{"norm_place": "pre", "rope_base": 21400.0, "init_std_o": 0.0139, "optimizer": "muon_variant", "lr_head": 0.0155, "decay_shape": "sqrt"}
Each number is 128 + 24 x the weight over its row's rms, rounded and kept within 0 to 255. Layers, rows and columns count from 0. The size above them is the row's rms in percent of the matrix's.

# layer 7 MLP down (transposed), 768x128, rms 0.246, rows 454-506, columns 0-63
size [111 104 101 106  98  91 102 101  97  99  94 102 100  98 101  93  96 102 102  98 107 105 101  96 111 103  95  99  95  96 109  93  98  96  93 103  96  96  98  95 101  95 102  95  99  99 102  97  99  93 104 102  99]
[[134 130  90 104 146  80 148 140 148 102  88 126  72 158 108 163 150 126 138 126 103  98 143 141 102 142 146 121 152 156 111 142 148  89  99 104 144 119 163 148 106 106 114 104 152 173 124 171 143 116 124 142 132 124 117 113 119 166 142 163  96 150 161 121]
 [105 111 117 149 118 149 110 141 124 142 155 123 128 146 120 112 156 124 116 160 159 117 141 151 134 149 166  93 126  72 159 126 128 156 152 153 121 167 175 128 141 124 128 130 139  93 128 110 109 149 107  85  79 141  77 135 153 126 153  75 142 140 136 139]
 [ 91 156 140  87 107 129 166 130 126 141 167 105 171 107 157 136 115 113 137 120 135 133 115  84 144 123 146 129 129 135 165 136 139 149 127 129 132 110 130 146 143 138 139 173 118 102 117 162 141 122 107 185  95  98 127 126 155 150 118 102 114 137 163  71]
 [131 140 195 122 139 103 163 143 118 161 178 101 166 129 157 104 149 151  97 189 125 130 137 162 131 119 158 123 162 156 161 142 167 127 146 147  96  95 136 119 130 142  65 155 105 118 124 136 123 128 148 151  93 107 120 156 136 124 115 119 118 161 129 126]
 [146 127 152 115  84 145  85 112 138 102 117  98 155 102 128  93 132 105 100 127 122 171 149 125 168 156 126 154 177 122  91 129 148 124 123 119 132 149 135 148 111 115 117 109 146 103 129 124 110 154 147 138  84 133 110 159 143  84 134 151 113 116  84 120]
 [183 171 103 100 128 157 118 125 120  93  71 159 129 144  77 126  99 107 149 139 153  63 154 150 152 119 142 164 146 118 124 143 135  82 151 141 120  86 157 135 101 118 169 131 126 145 117 145 107 128 110 143 119 110 141 135 106 110 150 110 111 147 147 108]
 [157 145 128 131 129 121 139 119  76 111 105 146 136 116 137 131 114 101  97 125 114 107 115 105 141 159 121 132 138 118 111 130 113 146 124 112 137 117 105  95 136  83 146 140 136 156 146 109 151 156 133 137 148 137 132 112 104 152 131 137 128 133 105  96]
 [109 165 157 126 152 112 115 107 106 104 166  97 160 164 189 125 119 102 111 134 129 132 154 122 119  92 133 172 135 118 152 136 113 126 145 144 110 116  80 129 126 114 105 137 159  95 145 128 146 109 125 129 149 138 113 142 107  87 121 137 118 120 126 143]
 [ 85 113 126 133 127 110 147 162 137  69 119 141 123 121 144 129 130 166 143 142 122  77 151 137 163  88 127 111 133 140  95 128 123 158 117 123  92 131  64 137 168  98  69 126 110 120 130 162 122 115 130 111 171 141 135 130 133 105 141 169 145 145 119 140]
 [118 130 110 107 124 171  95  81 121 129 110 129 119 147 122 140 147 127 137 115 115 132 168 157 126 110 134 103 137 157 121 132  96 112  98 139 107 141 137 106 145 119 103 130 133 145 129 106 115 101 161 136 156 127  99 154 112 148 161  99 183 143 113 129]
 [120 130 104 106 141 186 134 125  88 119  76 114  98 131 142 161 156 136 102 121 107 141 165 139 144 147 136 107 161 123 115 144 141 129 135 126 115 146 113 157 216 105 149 136 116  87 165 139 125 119 151 136 152  91 131 123  96 135 131 140 132  95 161 119]
 [158 127 140 157 107 111 116 136 117 123 135  50 120 150 144 161 123 136 177 111 143 120 151 114 156 114 137 116 111 159 155 132 145 126  94 110  79 150 123 128 134 110 134 137 158 193  98 121 152 154  96 162 116 117 124 128 116 135 119 143 154 131 126  84]
 [ 79 135 132 127 155 167 141  94 148 188 106 143 115 124  99 141 116 124 128 143 102  75 119 100 106 161  94  85 143 103 101 129 156 132 137 167 161 154 163 132 128 129 110 121 119 103 144 135 123 107 115 144  97 124 138 165  96 131  93 151  99 100 128 108]
 [140 180 150 134 173 141  98 111 104 121 104 149 147 125 134 113 112 158 131  74 155 147 106 143 137 162 120 127 119 132 104 112 119 111 106 156 117  89 140 149 151 107 159  92 130 125 143 115  98 135 119 107 177 129  96 103 144 141 133 139 116 111 140  87]
 [126 151 169  99 176 111  99 140 107 150 161 113 161 108 115 118  95 166 134 147 144 114 151 100 138 169 106 151 136 119 150 196 143 152 145 126 121 121 175 106 126 123 173 135 141 130 133 113 176 155 136  93 161 141 130  98 148 106  84 116 137 123 105  98]
 [ 97 124  99 138 178 140 122 163 163 137 173  88 103 135 111 123 152 153 128 115 127 178 108 111 145 134 136 114 130  80 129 105 113  78 102 127 100 116 120 159 130 106 130 149 141 148 120 156 153 126  80 151 157 119 136 148 143 120 109 118 133 156 145 102]
 [147 124 127  77 190 126 155 125 123 169 149 144  79 167 162 101 144 151 133 157 114 131 124 117 142 122 113 125 138 146 106  72  90 126 149 154 120 138 129 119 111 111 177 125 137 151 104 140 154 115 134  84 180 190 121  64 143 151 132 149 154 129 119 131]
 [129 110 151  86  97 161 143 104 126 178 138 106 166 155 152 112 114 109 110 123 101 126 148 138 117 142 113 109 148 175 141 133  70 107 126  95 112 159 138 130  95 140 153 118  87 109 127 116 137 132 150 117 118 116  98 123 135 141 118 101 174 124 146 109]
 [106 117 104 147 120 120 129 144 102 123 117 140 114 127 140 124 183  95  95  91 147 145  78 115 190 118 124 123 151  98 156 117  99 125 160 130  93 149 140 151 156 111  97 173 149 130 134 154 159 131 121 101 145 155 129 161 118 127 114 137 141 140 202  98]
 [128 135 141  91 129 124 135 123 111 157 127 121 117 157 113 119 137 170 148 104 144 125 141 165 127 118 137 122 138  79 113  70 143 134 130 114 111 134 125 159 117 166 122  79 160  95 157 138 127 121 111 124 120 116  95 154 125  78 145 139 157  91 117  89]
 [114 144 126 152  89 144 141 146 157 130 147 165 111 168 108 110 115  99 146 130 119 129 119 131 131 103 134 147  89 144 105 136 119 160 143 121 125 111 117  73 128 103 102 137 137 134 114  95 137 142 123 122 149 133 101 161  88  77 132 134 115  83 114 149]
 [100 152 138 103 170 161 149  92  86 140 142  74 120 122 133 110 103 118 157 116  93 110  82 114 143 155 116 103 113 136 125 126 117 112 125 110 100 114 121 116 201 110 137 122  88 123  97 100 174 105  78 128 138  85 103 125 151 152 181 123 149 139 174 137]
 [127 120 108 149 124 118 122 144  96 103 110  95 103 146 158  77  91 159 118 116 139  88 133  99 133 141 138 156 134 168 128 157 141 137 101 131 131 161 128 121 163  76 127 121 122  79 116 121 118 118 135 141 170  69 116 117 126 117  85 119 123 181 142 162]
 [129 103  97 117 125 105 144 123 130 138  84 125 131  64 141 118 127 170 126 152 135 155 111 131 122  74  80 142 131 130  84 152 126  99  95 135 140 149 171  95 119 113 115 121 125 154 135 154 151 143 115 133 152  83 146  98 148 143 134 147 137 109  75 144]
 [155 127 131  85 120 128 127  98 112 157 120 121 174  98 155 150 141 125 132 135 135  99 131 158 101 112 127  91 151 130 113 119 154 105 128 137 113 132  75 124 105 100 159 115 123 133 124 134  91 144 105 133 100 141 136 148 170 141 118  93 121 120  95 167]
 [124 131 112 142  99 129 141 109 113 129 128 140 126 131 168 129 140 146 128  63 115 130 115 178 129 103 114 135 145 145 102  83 108 125  99  87  99 111 187  84 112 128  78 129 106 108 112  90 145 149  96 156 101 119 130 168 131 100 102 143 148 120 116 119]
 [164 122  89 134 112 119 163 155  96 107 112 115  86 107 104 127  93  91  90 110 141 158 148 100 145 158 124 125 121 126 139 130 133 143 112 152 148 109 117 131 150 132 122 140  86 151 149 113 158 150 129 123 155 131 122 170 137  93 118 155 131 128 135 136]
 [127 114 109  88 117  86 121  69 106  91 116 114 144 137 165 157 103 135 146 131 110 142 128 141  93 112 127 150 142 122  84 149 104 150 145 136 133 146 126 135 138 127 180 166 161 100 127 120  96 131 118 118 130 106 166 126 134 154 100 130 131  91 153 166]
 [151 187 139 149 155 127 114 138 135 104 152 158 101 113 158 127 115 138  90 100 141 131  89 110 133  79 124 124 147 130 137 157 119  77 143 145  84 102 155 104 121  92 132 107 101 158 165 106 101 138 131 116 106  82 128 121 113  87 129  74 105 120 101 113]
 [166 124 141 117 144 111 145 185 127 104 120 155 153 118 129 174 123 136 124 141 119 131 139 139 177 126 172 114 119  83 133  34 127 125 135 144 129 152 145 140 105 142 101 166  98 104 125 162 160 108 113 125 165 149 124 118 120 126 148  58 104 118 121 133]
 [102 149 151 163 105 113 119 154 148 102 150 107  99 151 175 125  89 148 148  87 136 151  98 156 102 144 183 116 133 139 145 134 152  96 134 121 115 111 160 132 118 112 119 112 146 158 134 118 143 157 134 144 155 122 132  97 144 145 120 131  86 134 120 138]
 [146 118  95 148 131 168  99 165 146  89  80 116 107 110 103 152 140  98 125 158 111  82 159 143 187 174 141 119 158  88 149 102 142 172 140 167 114 106  90 125 121 111 169 156 117 149 128 133 106 158 103 107  98  92 110 119 139 151 113 140 129 156 126  92]
 [169 131  99 130 129 124 145 123 117 108 136 151 128 120 152 138 177 112 117 140 162 139 141 148 123 116 158 136 131 182 144 105 124 123 139 107 107 156  94 134 131 164 150  98 153 111 129 119  91 101 162 118 120 126 104 136 147 111 111  59 170 132  96 172]
 [132 106 115 105 108 142 110 161 158 135 126 164  75 177  98 138 144  98 159  75 147 128 132 140  84  72 151 100 126 118 104 109 138 179 140 113 168 105 112 115 130 133 117 108 154 145  97 125 160 130 113 128 106 153 108 146 132 122 128 138 203 120  95 136]
 [ 82 154 154 141 146 177 128 153 146 123  91  98 117 180 166  98 149 137 120 146 122 102 102 135 166 120 124 129 144 148 148  98  96 134 122 139 105  94 145  81 114 118 120 132 146 111 151 102 126 107 131 143 143 134 108 110  72 153  88 138 140 113 142  96]
 [125 179 142 119 121 141 123  63 129 130 150 102 130 133 151 160 153 132 113 145 134 124 149 112 152 118 113 127 144 130 161 117 116 142 142 110 171 125 144  92 125 132 116  86 135 166 126 115 132 111 141 132 204 117 122 156 168 142 122 133 141 116 125  99]
 [141 146 118 189 141 121 128  97 159 133 128 130 101  99 155  90 128 132 112 162 109 141 152 131 154 130 117 111 143 115 146  97 141 136 134 154 117 117 140  90 113 154 133 122 127 140 152 108 112 154 107 166 140 137 106  89  88 106 154 158 133 141 159  82]
 [163 104 152 123 187 114 131 115 106 142 108 119 167 145 137 126 143 136 136 134  84 123 139 132  98 176  62 123 106 142 140 104 105 122 115 156 136  83 113 111 136 174 111  99 144  91 133 101 127  79 164 175 127 123 152 141 145 160 104 122 101 132 116 171]
 [128 113 157 105 147 133 136 133 168  85 108 172 132 135 124 118 144 119 156 165 144 146 145 115 132 101 144 119 149 151 121 121 156 137 166 148 129 180 103 161  96 155 130 143 106 146 142 105 106 165  73 116 133 165 131 133 131 112 164 178 154 172 139 140]
 [137 160  83 139 110 135  81 100 143 112  70 120 117 112 173 145 151 124 120 176 192  90 153 133 196 118 151 117 133 126 141 154 145 129 113 126  93 131 121 119 143 169 147 127 139 132 167 143 127 124 118 106 151  79 114 128 145 154 145 177 122 185 123 112]
 [109 169 119 110 137 115 129 126 135 131 149 112 136 123 151 146 121 100 140 133 113 116 102  81 143 101 138 151 143 103 114 141 106 118 120 157 134 139 148 151  78 138 125 120 170  77 113 168 165 149 144 197 137 105 127  97 163 125  80 130 107 111 103 138]
 [143 134 119 106 150 129 130 137 113 136 158 123 105 125 148 107 121 107 144 159  92 130 121 108 121  93  72 119 169 110  86  78 103 151 103 147 154 124 135 110 159 133 122 132 181 130 106 152 109 131 137 107 189 142 138 148 121 142 151 125 162 142 137 127]
 [118 130  75 153 149 139 129 140 143 170 122 151 128 114 126 129 124 136 131 168 131  85 157 138 169 123 130 113  87 110 126 107 152 107 131 170 117 125 104 173 137 144  96 142 125 135 122  75 156 139 131  86 129 105 130  88 141 177 162 133 108  92 113 131]
 [103 125 129 161 106 129 131 140 120  94 146 180 120 132 133 126 105 128 115 123 100 143 133 154 102 163 155  97 135 156 195 145 132 135 136 130  94 153 149  94  85 122 130  83 115 108  96 112  99 156 133 143 113 111 115 135 103 127 127 160 146 125 166 105]
 [ 88 102 118 121 169 131 159 122 116 121 104 185 136 103 103 106 113 118 145 182 108 163 121  83 152 128 123  85 146 128 152 174 123 140 139 121  58 112 169 115 136 159 108 186 137 141 141 160 126 107 137 126 102  89 141 124 116 137 124 139 144 151 110 138]
 [114 125  99 132 100 146 164 181  93 149 131 143  84 114 107 111 143 137 141 132 132 118 162 107 132 147 127 111 137  81 113 131  87 111 132 115 111 152 139 104 101 107 127  95 158 128 136 114 117 135 193 121 113 143 112 121 114  71  91 107 114 125 100  85]
 [114 115 114 146 122 183 134 113 129 116 111 125 144 131 180 128 202 158 138 148 128 129 140 138  93 112 164 154 101 157 157 127 158 146 143 150 128 144  91 133 122 121 119 110 152 123 109  99 137 136 135 106  84 107 132 140 148 119 127 114 111 141 119 107]
 [111 143 101 137 153 125 174 162  95 172 111  98 114  80 150 131  95  95 138 149 143 149 127 107 159 145 106 115 153 117  88 157 146 139 149 168  90  79 142 131 141 135 144 111  78 184 143 125 118 133 195 157 161 101 102 102 126 125 120 145 124 144 162 136]
 [132  81 115 149 153 147 129 172 144 139 168 118 112 109 140 110 106 100 143 162 121 139 102 125 111 112 149 159 149 122 160 155 128 148 126 153 116 110 139 131 128 160 124 118 138  94 189 113  97 130 155 139 153 130  96 131 121 101 102 126 127 137 145 123]
 [143 121 138 100 177 156 100 151 130  85 126 141 147 187 115 161 165  96 131 128 129 120 164 138 149 115 120 118 157 110 133  28 102 128 155 136 150 142 132 125 117 108 162 132  87 135  93 121 135  83  82 143  92 136 115 116 118 142 126 114  97 136 117 144]
 [124 135 137 150  90 181 129  78 159 162 147 152 174 144 160 158 128 125 141 166 149 119 152 131 125 115 133  87 131 115 157 140 154 158 109 140 153 186 139 103 139 103 102 112 124 121 146 116 170  92  86  87 146 134 149  93 157 150 149 124 139 124 147 140]
 [124 153  87 136 124 124 132 140 150 142 148 152 158 143 102 167 105  92  97 123 121 117 114 148  99 112  85 127 153 137  99 141 154 101 150 152 160 153 157 135 132 128 163 122 122 212 134 135 144  89 143 147 140 122 104 134 142 126 133 126 126 116 118 123]
 [109 125  86 123 153  83 121 146 117 146 102  85 152 129 112 182 120 169 175 125 132 131  86 104 121 100 124 125 176  66 149  98 152 147 164 167 138 148 125 126 130 116 129 142 129 130 163 118 108 108  96 152 145 119 104 147 129 110 172 156 106 119 101 165]]
# layer 7 MLP up, 768x128, rms 0.292, rows 455-506, columns 0-63
size [101 106 115 102 101  99  99  96 105  89 103 102 100 107  86  98 105 103 101 108 111 100  97 110 100  92 105  95  90 103  99  99  92  88  97  98  93  97  95 107  97 108 100  97 101 104  97  97  98  99  98  97]
[[130 106 113 118 109 105 100 131 159 161 127 127 150 137 168 115 128  86 139 130 116 162 148  92 143 138  95 114 115  92 151 149 137 116 150 161 110 135 102 124 135 155  93 147 149 159  93 117 175 146 186  97 139 110 112 128 156  95 144 137  80 112 159 115]
 [177 120 148 130 122 104  86 159 174 158 146  88 153  84 174  81 121 115 117 173 135 129  86 115 148 153 104  91  90 131 180 157 150 146 128 132 144 120 113 129 108 135 112 155 128 138 128 118 143 156  94 123 155 117  93  93 111 149 157 113  92  91 130 125]
 [135 150 146 121 130 122 103 129 131 127 147 118 158 120  91 134  93 109 109 100 111 117  62 132 137 106 139 116 118 133 112 143 127 107 140 139 121 148 108  99  90 112 136 166 107  66 138 132 184 132 173 111 128 113 152 152 145 149 158 179 120 144 111 182]
 [103 153 161 122 156 125 130 125 107 145 129 137 146 136 129 110 123 134 124 159 102 100 129 122 123 136 121 113 112 119 163 156 149 176 117 103 108 138 113  95 141 138 125 118 140  71 111 144 157 126 129  66 166 128 144 133 129 107  75 124 134 144  78 118]
 [152 129 146 109 138 106 116 135 139  84 111 114 128  91  94 137 166 108 144 100  92 142 134 137 129 124 138 184 124 109 127 202 101 139 120 140 135  79 111 101 128 123 115 106  85 118 152 145 141 118 144 142 117 139 154 116 120 149 175 120  93 131 125 148]
 [ 90 164  96 118 117 111  89 130 106 142 157 107 151  97  61 147 124 125 152 150 132 140  82 135 113  94 128  95 113 139 106  80 102 171  98 139 128 125 134 127 127 116 109 108 125 137 148 146 140 119 156 134 133 133  97 100 111 144  95 147 136 160 182  55]
 [131 149 125 178 107  97 129 114 161 133 159 117 138  47 117 160  98 113 101 146  88  86 166 142 128 132 125 132 140 139 120 115  97 101 101 120 111 147  82 117 123 127 132 100 140 109 102 117 153 130 128  97 154 105 137 131 135 108 121 179 155 126 140 127]
 [137 122 136  81 117 141  83 136 109 128 155 108 122 165 109  86 139  89 140 151 130 142 129 151 130 129 140 133 151 141 114 167 136 106  98 155 166  46 127 126  81 137 111  80 127  95 123 121 110 104 148 135 149  79 120 147 120 153 100 138 144 125 119  72]
 [ 97 128 134 121 135  90 144 128 120 143 187 125 124 137 136 117 104 113 180  77 115 151 149 112 124 118 156 134 104  98 126 159 126 122 143 167 108 119 118 116  89 101 155 129 126 168 114 112  83  92 197  88 142 189  96 141 133 125 157 117 121 102 117 125]
 [101 131 203  84 100 124 137 120 116 157 120 105 106 138 111  96 131 156 103 137 141  75 149 123 102 145 105 113  81 115 130 138 147 116 120  77 148 132 150 137 152 132 135 124  90 136 159 136 159 136 140 117 118 114 131 125 106 154  98 151 142  99 130 136]
 [160 164 123 108  95 148 157 119 105 138 125 123 123 142 155 137  89  66 124 112  90 141 113  98 138 116 165 103 119 116 132 170 137 124  84 114 101 135 121 133 131 130 115 124 135 139 114  95 127 117 112 127  87 157 185 101 148 138 181 108 116  98  94 129]
 [ 94 101 127  89 112 111  76 128 105 110 158  95 127 117 125 135  92 173  88  87 152 181 112  84 114 175 186 154 185 116 109 125 116 178 158 115 114 131 136 156 114 135 153 100 145 185  97 136 118 137 135 129 131 142 103 133 102  99 105 115 145 140 127 147]
 [127 100 117  96 105 116  91 142 144 127 109 134 135 130 104 180 139  94 124  90 125 130 141 118 107 168 123 145 115 106 133 134 139  87 116 136 111 102  89 141 124 124 142 163 140 118  88  79 135 111  94 142  90 105  80 151 148 159 149 127 134  88 157 167]
 [ 65 144 114 159  80 144 125 115 104 113 160 145 130 123 154 135 137 106 125  93 168 160 158 135 130  96 188 145 154 124 111 121 130 126 127 119 143 128 135 122 141 125 120 173 112 133 134 112 119 151 121 112  97  95 164 164 127 124 119 150 182 114 109 128]
 [116 109 197  98  99  91 182 121 152 112 137 127 129 127  99  96 118 171 177 129 128 118 136 124 109  99 119 113  87 160  98 110 124  71  81 144 161 149 111  71 148 158 146 150 134 144 137 122 139 153 132  89 129  94 130 136  86 104 142  90 101 147  91 115]
 [104 128 122 144 113 120 103 130 173 113 156 147 107 131 109 119 120 114 127 113 130 151 127  97 118 103 143 111 133 121  79 135 136 144 119 160  99 171  93 100 148 136 100 134 150 154 111 160 164 141 110 130 101  94 128  98  69 119 151 122 132 133 143 158]
 [118 126 113 138  79 131  96 117 130  94 143 105 125 123 133 135  98 134 153 180  83 161 143 118 125 101 145 148 157 124 125 126 100 110 141 145 155 150 110 141 127 110 115 129 156 128 158 139 136 131 120 149 107 164 133 164 123  67 138 151 127 105  92 135]
 [179 141 128 162 116 112 104 178 104 149 135 147 128 144 140 117 106 187 118 148  90 144 114  85 108 146 180  83  78 121 140 162 138 114 117 128 156  87 128  94 109 152 141 143 125 121 118 112 164 154 157 110 149 144 130 109 112 192 129 125 147 108 168 123]
 [104 117 155 113 104  85 121 167 167 147 105 128 128 137 137 140  86 145 153 123  96  95 135 161 137  78 150  90 148 137 113 171 138 144 156 111 105 138 117 152 105 176 177 130 115 107 121  99 115  83 101 105 153 153 110 125 137  94 132 135 183 142 107 130]
 [138 163 145 156 127 112 120 113 129 131 108  96 151  97 140 157 170 117 143 139 140 148  93 157 128  56 103 148 153 112 118 132 113 155 129 122 159 128 142 149 168 108 119  87 110 145  83 147 113 125  95 115 158 150  83 108 129 157 117 128 117  77 110 143]
 [ 89 128 119 136 134 111 142 152 177 119 171 112  87 122 151 129 108 156 170 123 132 112 129 103 101 141 139 103 135 106 105 153 140 180 129 114 162 151 143 103 132 132 144 142 114 197 132 116 111 115  87  93 130 193  88 112 174 162  85 126  85 113  94 138]
 [136 117  97 150 128  91 106 152 154 148 122 135 141 168 131 197 123  86 127 151 130 157 158 132 173 133 166 117 100 154 177 124 145 124 112 114 127 136 121  96  98 160 139 146 119 169 126 115 130 150 136 102 141 136 125 147  92 140 125 144 128 112 117 143]
 [117 153 153 144 135 153  96  94 121 146 162 156 111  81  96 123 150 113 131 116 106  94 109 159 147 140 126 138 100 108 192 164 116 138 122 151 136 126 133 118 160  99 109 164 142  94  84 125 138 157 136 150 138 115 154 141 141 138 128 102 160 152 108 156]
 [112 125 142 144  95 106 138 141 127 146 109 107 121 200 128  53 100 136  95 118 131 133 135 151  69 122 150 144 129 128 133 128 154 128 100 135 188 169 121 139 122 129 130 119 131 159 150 129 132 181 136 127 105 141 110 130 141  99 156 111 108 119 191 141]
 [133 139 160 117 104 111  84 114 116  75 139 113  84 113 129  86 122  85 117 133 118 130 123  91 150 112 141 122 146 152 108 141 129 125 147 116 150 139 104 122 115 118 112  87 125  92 114 165 132 152 116 133 135  85 146 119 119  77 126  98 131 157 119  66]
 [130 144 139 155  83 124 133 103  99 102 160 123 141 152  96 120  94 160 117 118 122 124 113 102 106 154 138 100 105 106 139 154 143  79 182 145 121 171 122 134 169 140 127 180 111 148 111 137 109 101 132 116  85 125 155 159  79 150 115 138 127 158 141 113]
 [117 128 124 114 119 111 119 154 177 176 151 134 133  92 145 162 151  94  90  91 137 181 158 148 121 132 127 112 122 130 118 150 168 139 117  86 118 105  85 141 118 127 132  99 135 127 124 155 123 128 151  78 117 125 125  96 106 143 110 128 153 174 125 141]
 [135 138  89 132 104 126 126 127 135 115 139 128 132 181 161 112 111 139  80 187 146 161 152 139 105 160 141 104  95 173 143 137 124 124 131 163 129 132 155 122 127 130 115 156 143 164 118 136  98 105 134  97 111  82 116 159 133 151 121 157 124 139  92 120]
 [159 140 134 125 124 156 118 119 151 136 169  76 100 128 113 135 133 147 166 135 116 154 145 121 151 100 131 146 160 133 118 129 175 128 119 133 159 128 123  78 127  83 166 135 102 135 120 103 124 102 105 117 100  79  92 108 167 148 124 134 125 147 112 114]
 [158 101 180  76 121 102  81 131 143 177 160 137 143 138 157 144 153 111 154 169 119 147 155 122 159 150 142 150 131  92 125 166 147 162 111 132 126 121 119 127 106 120 139 138 134 118 105 109 135 118 114 155 137 131 142 128 157 145  97 135 110  95 145 155]
 [ 87 152 128 159 120 114 131 153 164 117  91 146 155 154 130 177 134 126 147 128 141 120 140 134 117 119 134 119 115 137 132 132 117 155 109  64 130 120 148 147 134 192 127 168 141  78 136 161 113 139 113 102  85 110 121 129 168 173 159 155 119  98 175  99]
 [ 83 131 117  86 138 120 110 120 129 145 105 110 135 158 114 132 104 136 101  94 128  84 129  86 123 126  86  94 140 159 125 153 136 129  99  85  99 141 142 118 153 135 113 177 133 144  94 154 118 109 137 113 124 123 157 164  99 126 183 157 103 134  98 101]
 [140  84 118 116  64 102  96  89 121 130 189 126 106 133 206 149 106 109 153 119 113 102 154  86 106 119 154 111  95 134 137 165 137 124 138 101 118 119 104 112 169 113 149 140 114 140  96 130 129 117 126 147 123 147 140 124 142 149 121 136 135 114 140 154]
 [125 116 114 103 124 125 134 141 159 134 142 101 115 192 148 122 121 148 164 154 133 126 134 129 142 105 119 135 116 107 128 113 135 171 155 123 166 116  93 120 154 139  69 123 152 113 139 121 148 141  96 127 117 114 157 114  89 146  97 166 119 120 138 113]
 [124 135 110 139 122 149 130  90 145 138  89 144 118 113  90 130 142 109 157 150  96 109 127 101  96  97 150 130 135 118 102 131 114 132 107 183 153 112  87  93 156 117 107 123 102  72 164 157 185 122 112 102 137 149 141 141 142  96 101 146 109 105 106 149]
 [112 127 160 139  91 121 122 159 147 155 161 124 143  83 142 116 125 117 166 135 113 116 105 111 130 170 137 123 145 102  94 139 152 146 112 102 117 136  96 163 123  89 136 152 136 134 168 149 148 131 112 149 131 169 129  81 120 158 117 152 115 123 168 168]
 [ 97 119 106 141 121 107 123 133 109  80 173 101 132 128 127 150 110  92 125 155 179 142 107 100 135 128 102 138  52 155 141  97 155  93 160 148 123 123 144 131 150 155 135 114 120 117 140 115 155 104 139 102 107 121 113 118 109 136  89 121  97 101 107 128]
 [139 143 109 196 105 134 114 102 146 102 155 107 141 133 155 110 132 147  80 132 106 146  98 137 117 143 112 124 151 176  82 145 144 124 110 135 139 148 144 118 118 120  89 119 113  66 147 146 169 137 136 134 140  99 147 129 122 141 102 135 135 134 137 123]
 [ 96 132 113 123  97 127 136 133  87  88 167 109 136 129 146 122 138 146 105 121 141 124 179 109 141 175 119 122 108 172 148 133 115 121  74 114 148  90 180 127 161 110 142 139 136 112  98 100 135 105 130  98 147 114 124 101 116 134 120 125 134 113 120 164]
 [104 105 108 106 127 104 134 100 157 175 122 150 150 127 111 163 144 145 125 110 105 130 128 142 114 147 148 114 130 121  66 117 108 158 142 155 137 111 123 114 134 147 128 172  78 123 164 128 157 158  97 136 156 133 152 190 133 129 147 108 159 104 145 147]
 [ 64 116 103 146  84 141 112 137 125 142 106 116 126 159 134 110 153 132 141 132 106 134 164 138 156 154 127 128 175 114 132 123 130 137 127 146 125 131 129 136 130 126  96 108 138 121 120 115  34  91  92 147 159 124  92  86 119 145 108  89 116 112 149  79]
 [132 158 111 120 113 141 149 161 123  71 169 105 138 125 108 110 131 136 133  85 135 104 150 140  94 158 116 137 146 120 165  97 166  96 117 181 117 122 103 168 103 116 116 136 124 125 170 131 131 108 132 109 118 134 124 164 119  86 155 125 142 140 104 130]
 [100 140 170  89 110 133 179 131 136 156 156 177  92 102 132 108 111 120 150 152 123 142 122 119 143 106 101 114  99 124 129 182 128 162 106 133 138 149 157 104 134 130 112 136 136 137 174 153  89  96 135 157 128 136 119 131 131 118 140 140 142 125 154 145]
 [ 91 136 123 130 106 116 139 136 108 134 158 124 130 125 116 101 140  92 117 111 113 120 147 108 159 117 109 106 126 141 133 160 153 120  90 142 168 120 101 162 156 120  90 132  94  95  93 150 177 144 129 145  84  99 139 144 103  89  90 127 182 111 159 131]
 [154 122 138  74  86 120 129 123 127 125 112 156 187 103 141 118  82 112 140 134 130 120  99  76 110 135 132 131 114 116  65 155 115 151 100 159  83 144 158 124 141 142 111 145 131 123 100 113 157 100 125 149 121 127 113 132  78 144 106 161 118 124 173 100]
 [115 152 138 131 156 146 155 124 130 143 161 127 137 139 151  80 160 121 112 120 133 134 161 136  64 138 136 117 105 131 157 150 168 102 136 115 154 166 124 111 147 116  97 140 153 126 115 155 126 118 104 128 117 114 116 153 122  85 182 144 109  92 146 127]
 [130 145 144 100 122 119 147 115 114 109  83 120 147 151 158 166 123 154 119 180 138  90  87 117 153 129 102  89 146  95  95 151 121 160 144 125 132  98 120 128 109 137 116 145 154 123 106 133 118 119 110 120  86  68 124 125 138 153 132 135 132 163 154 149]
 [106 165 110 106 128 151 139 183 131 152 149 121 119 123 102 138 152 115 123 122 157 131 140 109 146 158 117 103 123 102 146 148 135 148 130 143 132 102 125 131 141 123 116 115  63 134  91 106 148 148 122 145  97 128 152 141 114 170 147 112 130 152 131  88]
 [114 107 180 106  95  92 117 118 120 136 150  88 178 122 163 102 125  97  82 102 158 155 114 106 157 132 180  97 149 148 134 134 135 140 116 138 118 120 122 129 126 143 149 131 133 100 137 171  90 133 204 134 116 109 164 121  90  97 122 120 127 131 114 109]
 [120 155 147  99 127 175 135 105 111 143 105 114 160 119 172 106 135 121  79 132 143 134 153 108 151 163 137 136 136 132 189 125 139 134 130 150 122 127 116 147 143 158  80 172 144 124  96 115 143 165 117 124 161 128 154 162 136  82  98 124 133 106 136 142]
 [114 168 114 142 119 123 166 124  81 152 113 127 111 134 158  88 106 112 133 127 128 104  71 108 101 117 131 125 130 121 153 127 139 128 148 133 149 182 122 103 172 171 104 121  87 161  96 124 134 181 144  92 115 135  96  94 153 117  90 145 140 156 119 119]
 [100 143 155 140 143 143 115 125 155 160 143  83 134 170 133 111 111 109 119  85 121 176 146 129 144  85 118 139 160 154 159 142 154 168 133  90 125 129 123 140 144 119 130 117 116 144 149  99 114 151 123 130 122 161 128 133 142 107 106 156 143 135 118 137]]